From a checkpoint of a small transformer trained on Wikipedia: rotary positions.
Each number is 128 + 32 x the weight over its row's rms, rounded and kept within 0 to 255. Layers, rows and columns count from 0. The size above them is the row's rms in percent of the matrix's.

# layer 3 MLP up, 1344x512, rms 0.0848, rows 408-416, columns 0-127
size [103  96 100 102 101 101  93 102  99]
[[114  64 193 112 140 113  94 185 178 169 119  89 133 123 151 134 132 120 129 132 180 179  80 124 176 130  99 167  76 100 167 128 130  55 161 125  78  97 125 142 133 212 135 151 120 117 104 113  82 144 127 108 117  93 174  56  94 141 189 134 155 124 144  88 111  91 169 157  67 106 122 102  63 146 147 159 140  82 192 106 141 105 140 124 129 116 106 111 112 186 190  70 119  37  73  73 170  94 118  77 107 156 129 129 147  94 142 109 114  74 107 148 156 187 107 168 124  35 163 135 150 125 103 143 149 121 110 144]
 [107 173 127 133 138 167 108  72 141 118 144 173 125 117 138 138 145 118 142  73  88 113 129 143 157 105  67 112 145 122 115 126 136 143 148 103 109 134 121 135 134 155  83 152 131  16 111 139 157 103 136 127 110 103 128 159 165  84 126 144 128  98 105 106  93 118 127  69 204 108 143 114 108 103 102 150 127 122 168 181 160 146 135 155 166 140 134  90  56  99 149 121 165 140 188 139 102  99  86 198 104  41 112 119 143  92 151 167 117 131  58 145 154 126 158  78 147 184 152 120 173 170 127  96  88  53 173 112]
 [113 158  68  86 136 134 123 157  93 161 123  96 151 137  81 184 151  98 164 119 139 124  99 107 110 116 112 157 110 151 138  73 149  90 142 126 153 125  80  87 130 123 128 174 163 153 159 131 104 127 179  89 101 157 146 131 171 119 131 152  95 178 109  95 156 119  88 132 178 117 189 149 165 109 149  99  82 141 158 153  74 147 129  96  75 112 209 103  60 136  94 104 114  99  83 153  58 128 153  91 177 150 126 132 122 142  90 104 123 213 116 108  84 132 104 105 149 109 160 144 151 148 161 147 137 153 152 144]
 [ 83 145 130 119 126 167 101 173  96 174 138  79 131 138 121 141 100 123 139 130  87 139 133 180 110 160  98 110  89  72 125 145 136  98 160 112 169  94 120 117  85 140 114 141 142 213 163 152 127 129  88 243 142 136 114 100 125 191 170 126 100 151  92 100 173 118  94 160 121 140 174 105 147 123 146 148  65 173  85 113 123 148 130 140 144 117 112 141 158 106 132 159 120  79  61 133 145 114 126 159 141 183 118 114 148 148 140 110 106 134 137 206 172  75 107 159 162 111  98 105 137  43 169 130 146 137 144 111]
 [126 159 109 106 113 179  99 181 108 105 132 166 105 142 130 114 133 103  85  88 182 116 101 139 147 163 161 113 133 127  82 132 110 110 125  68 109 126  91  93 122 143  94 114 135 135 117 122  87 160 107 152 150  79 138  92 153 154  93  91 150  97 178 190 155 118 159 169 150 118 118  77 174  93 128 129 126 147 110  57 144 117 109 166 106 194 135  90  59 126  82 179 179 120 142 107 115 150 147 100 132 133 182 193 109  89 171 197  66 117 101  99 103 115 208 160 145 181 127 117 145 160 164 122 113 146 141 155]
 [108 134 147 125  50 110  92 174 175 128 146 153 112 126 158 141 182 114  99 144 200 156 140 211 137 126 130 124 182 137 111  91 172 135 133 136 109  97  37  74 127 158 135 122  51  98 117 104  84 183 147 138 130 169  64 110 158 121  95 152 137  72 174 115 132  83 143 110 129 116 123 146 104  73 137 156  92  85 158 144 155 142 123 164 119 127 127 145 112  91  81 129 137 103 163 173  91 156 132 164  63 133 152 105 103 132 116  97 103  83  92  95 118 203 186 149 189 121  48  80 148  74 181 122 128 135 135 136]
 [ 91 137  68 121 142  89 111 117  91 159  59  93  65  89  77 156 154 138  97 114 118  77 198 134  75 156  81 102 130 118  95 123 120 164 155 204  64 112 122  84 141 152  51  80 105 146 100 119  84 136 109  92 146  52 149 141 177 161  98  88 132  91 161  93 132 125  86 112 173 157 148  84 108 140 126  95 171 148 158 131 154 113 145 115 157 152 123 104  84 157 179 181 122 107 106  55  76 179 172 134  69 164 137 115 138 152  79 147 103 140 142 166 104 141 127 130 143 110 176 104  95 142 151 157 119 113 202 102]
 [146  63  88 159  93  75 106 129  65  66 118 118 114 106 115 131  77 194 126 102 111 116  62 168 110  91 144 103 149  88  74 138  99 139 126 116 107 147 124  99 137 111 121  88 132 125 147 159 207  93  79  45 140 198 159 159 119 104 133 149 109 169 107 111 171 151 166 123 175 184 133 153  79 109  92 125 136 110  96  65 120 116 140 108 145 140 151 120 170 128 179 157 161 156 109  99 134  92 133  84  74 113 157 103  91 142 124 167 104 131 176 152 150 154 130  86 128 129 102 119 149 158 136  87 120 111 110 100]
 [ 55  18 126 148 131 171 151 133 112 188  70 154 127 105 158  95 128 128 117 120 115 156 125 172 150 153 165 110 126 101 157 117 132 135 133 141  81 167 126 150 158 116 164  68 117 105 136  78 100  95  48 124 185 114 129 101 103 154 128 142 146 103 185 103 128 127 152 151 114 148  87 126 200 108 162 113 106 180 144 172 148 122 129 131 145 147 160 167 127  64  57 182 146 137 159 141 167 100 198 121 149 162  73 128 109  82 179 113 125  95 113 106 117 125 160  85 142 112 151  82 129  88 210 132 100 145 150 139]]
# layer 3 MLP down (transposed), 1344x512, rms 0.05, rows 408-415, columns 0-127
size [100  97  99 104  99 101  93 101]
[[123 161 151  99 172 131  49 189  99 142 130 140 141 153 165 114 145 125 103 150 180 113 110 149 120  99 134 116 129  62 143  82 121 117  82 123 125 191 152 143 145 165 162 114 166 119  69  91 101 139 175 173 126 159 129 129 130 102 175 120 134 132 168 142 172 140 134 151 151 102 106  85 136 161  77 166 144 159 201 154 134 125  63  72 143 113 138 128 139 143 147 138 139 140 110 131 146 141  77 138  83 153 123 121  85 108  81 152 120 200 143  94 117 149 139  65 105 151 101 121  68  81 166 153 143 108 164 131]
 [141  56 129 105 116 118 177  87  79  48  99  60 144 113 180 133 154 124  98 145  99 162 125 165 156 126 149 130 113  64 120 176 161 170  91 113  45 188 104 143 122 108 122 142 129 136 128 153 159 178 153  88 118 112 142 106 157 160 112 152 138 168 149 124 157 167 170 169 109 159  64 146 161 139 156  89  76 116 172  91 130 143 115 162 122 176 109 125  83 115 177 143 144 115  82 118 142  93 154 134 178  81  98  98 221 136 171 143  97 123 143 114 127 136 173 172 150 152 128 123 171 143 127 150 193  88 148 137]
 [113 123 135 119  89 129 101 144 134 110 110 137 136 120 116 102 117 135 104 136 146  89 128  79 163 126 123 153 131 152 116  64 114 184 139 144 134 138 168 169 105 117 148 155 162 155 170 153 135  95  89  83 101 135  79 132 125 127  80 152 127 153  70  92 111  87  45 138 144 124 116  98  73 202  95 106  98 123 156 138 129 135 141 185 133 103 106 153 106 144  61 109 158 142 144  95 147 148  89 138  78 135  92 135 130  98 140 172  99 135 157 169 113 149 165 149 172 150 134 174  22 119 105 111  73 157 130  96]
 [168 131 147  54 144 151 140 142 133 112 181 125 129 145 108 114 127 148 159 134 127 131 129 148 116  74 107  91 125 117 102 126 126 160 116 199 149 170 189 139 129 145 213 105 117 186 160 114 202 101 142 115 154 171 117 189 172 108 190 117 179 108 151  79 143  94  72 116  78  86 128 103 107 138 140 182  85 147 107 107  36 139 112 158 147 124 116 156 157 174 188 146 121 125 159 166 121 145 135 154 160 162 101  86 141 158 127 136  68 109 142 171 114  92 139  66 123  84 107  84 124  89 173 174 152 144 138 165]
 [157 121 144 204 153  92 163 121 132 152 163 145 118  89 142 125 166 150 161 155 147 143 186 157 129 123 102 144 156 135  96 126 131  79 117 128 170  87  95 119 104 113 150  69 167 151 161 119 143 142 149 137 157  64 104 132 130 146 109 103 162  89  92 119 135 112  58 126 144 170 131 105  83  64 101  94 115 156  96 164 123 129 165 108 100  70 101 116 149 128 112 112 193 203 106 173 121 125 105 100 116 130 122 124 126 168  93 165 116 112 150 139 139 141 126 130 140 152  71 109  57 102 118 151 155 172 141  86]
 [139 145 108  64 134 137 146 156  71 124 183 112 150 134 119 136 105 137 137 121 106  99 116  80 149 123  35 148 169 152 130 127 177  79  80 179 191 154  98 174  85 106 177 120  85 117 127 122 161 139 136  76 141  71 163 134 167 130 107 142 116 103 135 172 129 149 143 140 136 162  52 128 117  97 104 118 241  48 133 105 133  99  98 131 143 124 135 144 127 197  88 128 134 145 121 148 123  94 113 167 122 149  82 147  70 132 145 139 181 139 163  95 113 120 126  52 138 111 160 110  85 147 140 129 101 165 152  69]
 [119  91 138  96 112 143  87 109 131 137 116 124 135 145 119 166 127 188 177 130  98 135 109 164 147 129 129  89 166  98 163  86 118 148 137 136 144  93  93 129 131 147 149 137 130  98  78 152 126 152 170 114  68  73 151 168 125 114 144 124 148 162 147 129 118 139 144 141 117 145 163 116  83  80 107 162 174 156 116  56 118 181  56 114 163 160  81 117 101  83 111 126 127  66 110 189 125 131 108 109 140  89 118 111 184 152 132  71 119 140 114 166 158 116 167  95 107  52 177 164 153 117 137  90 134 156 160 117]
 [146  93 116 177  75  98 107 174 122 184 112 128  97 102 127 133 118  72  92 151 144 129 115 151 177 187 112 112 100  95 130 124 144 127 205 132 144 132  97 138  72 127  91 172 122 192 123 173 129 107 156  81 113 204 155 111  75 155 112  97 153 185 123 119 131 186 137 159  93 127 209 121 115 103 126 133 177 125 164 120 147 167 156 153 170 165 222 165 117 171 188 110 118 106  89 144 162 172  97 144 100  88 176 130 107 120  84 173 133 140  79 105 172 126 124 102 185  94  83  91 156  89 159 126 130 137 110 156]]
# layer 3 MLP gate, 1344x512, rms 0.079, rows 409-416, columns 0-127
size [ 98 100 100 105 101  92 107  99]
[[147 170 122  80 111  99 105 147 163 108  93 111 151 151 107 129  89 118  95 156 155  86 150 168 137 141  67 155 121 103 124  98 130 153 100 127  94 119 164 178 168 104 137  58  72 107 171  84 166 123 143 101 121 151 132 141 102 176 107 109 179 127 120 103 100 125 113 129 166 146 162 124 122 119  98 144 130  92 102 116 193  97 176 123 143 149  49  53 142 170  82 136  81 118 100 159 197 101  89 116  76  99  93 129 100 169 156 142 158 128  89 146  85 160 132 109 127 113 108 139 139 110 146 140 115 146 199 149]
 [131 172 105 108 122 142  71 192 155 111 116 118 174  97 106 180 128 153 112 132 137  75 113 125  76 156  60 133  88  98 101 108 118  81  90 112 152 100  87  77 159  84 145  85 158 102  80 122 137 124 124 116  87 104  84 109 108 151  63  54 106 155 108 156 132 155 157 123 153 104 200 186 155 113 116 137 123 136 169 108 111 160 130 154 102 126 166 170 152 167 125 110 146  82 142  95  86 135  68  92 143 170  93  64 122 143 131 114 133 102 106 168 136 161 108  50 176 173 126 173 104 162 111 106 105 105 131 115]
 [119 151 141  79 151 194 187 149 105 169 161 138 174 147 121 112 158 126  78 148  87  94 101 168  85 178 170 110 107 112  87 150 196 153 116 222 170  96 169 129 132 118 133 108 114 127 131 114 152 166 111 187 104 153  88 133 129 144 158 127 125 161  93  90 110 149 135 102 121 150 160 143  85 100 173 101  91 112 104 117 122 141 164 103 109 187 118 158  81 146 124 106 133  86 150  97 169 110 137 131  86 140  95  60 140 103 110 109 108 172 122 144 162  93  74 100 156 137 111 105 135  97 140 148 181 117 143 121]
 [226 135 170  98 172 131 179  89 141 148 173 165 138 139  98  94  79 181 113 153 151 145 122 124 175 113 162 118 121 108 122  92 129 145  81 164 134 124 126  71 159  79 166 143  72  97 142 153 135 106 150 106  89  47  94 115 189  85 129 128 125 154 124 135 114 124 131 162 126 165 149 151  58  45 121 132  99  87 102 148 126 135 174 120 127 122 117 134 156 154 127  93  95 114 160 123 127 114 158 154 116 107 109 147 134 165 151 106  75 117 161 156 124 152 145  85 101  89 118 113 109 139 101 189 119 169 136 127]
 [204 185 136 146 108 133 107 189 122 130 125 148 129 137 111 166 111 113 146 152 131  71 163 188 123 124 102 135 113 102 127 139  99  71 137 132  93 102 160 136 112 122 130 117  99 115 106 132 135 221  98 134  86  91 124  96  79 166 132 135 160  94  98 153  87 180  93 138 125 131 133 109  98 108 113 130 120  51 121 144 129 132 102 118 115 140  73 142  54 114 122 152 131 124 194 109 149 102  84 124 207 105 109  78  82 154 196  65 129 138 166 125 125 127 167  71 106 105  70 112 112 117  65 178 115 211 152  98]
 [ 90 155 144 134 133 148 164 111 132  98  86 112 177 122  99 144 157 151 124 179 188 103 103 125  98 125 161  99 141 148 134 104 176  82 151  73 145  82 128 139  60 130 143 178 228  73 167 160 149 138  51 131 171 147 119  42 150  62  39 162 165 174 107  93 131 107 103 154 124 142 136 125 105  71  70 198 106 109 141 123 136  93 128 140 132 178 193 108  94 111  91 137 117 121 101 101  81 118 149 126 112 151 150 150 139 172 139 182 161 153 124 100 152 105 155 143 117 111 120 192 109 130 147 187 163 162  79 139]
 [125 169 112 172  97 125 129  83 139 132  95  53 158 142 162  94  91  90 137 140 165  96 128 180 176  65  84 165 130  72 112 131  93 132 135 101 152 177 118  95 140 102 183  68 112  98 189 176 144  93 125  69 152 192 101 119 110 115 113 193 131 196 138 132 161 145  82 175 148 110 172  81  96 120  65 114 138 123 134 138  94 144 161 147 119 118 151  85 129 127 141 179 184 117  35 143 156 116 138 156 134 100 137 151 142 163 122 196 167 128 138 143 126 177 118 101  90 105 124  72 173 116 126  94 118  88 130 118]
 [133 172 109  73 132 138 113 119 126  80  88 132 122  72  40 124 131 123 155 138 109 126 104 167 129 139  94 186 200  61 124 116 112  91 164 131 130 142 131 140 140 160 175 110 105  95 119 111  71 105  89 171  77 161 137 147  99  66 110 103 150 132 175 118 113 158 116  90  94 172  88 155 120 138 161 136 177 176 121 176 120 122  95  69 209 113 133 156 107 123 134 174 139 149  66 157 171 100 121 178  91  97  36  54 107 147 139  98 120 121 148 168 155 151 109 150 114  99 102 126 170 174  64 130  66 132 156  46]]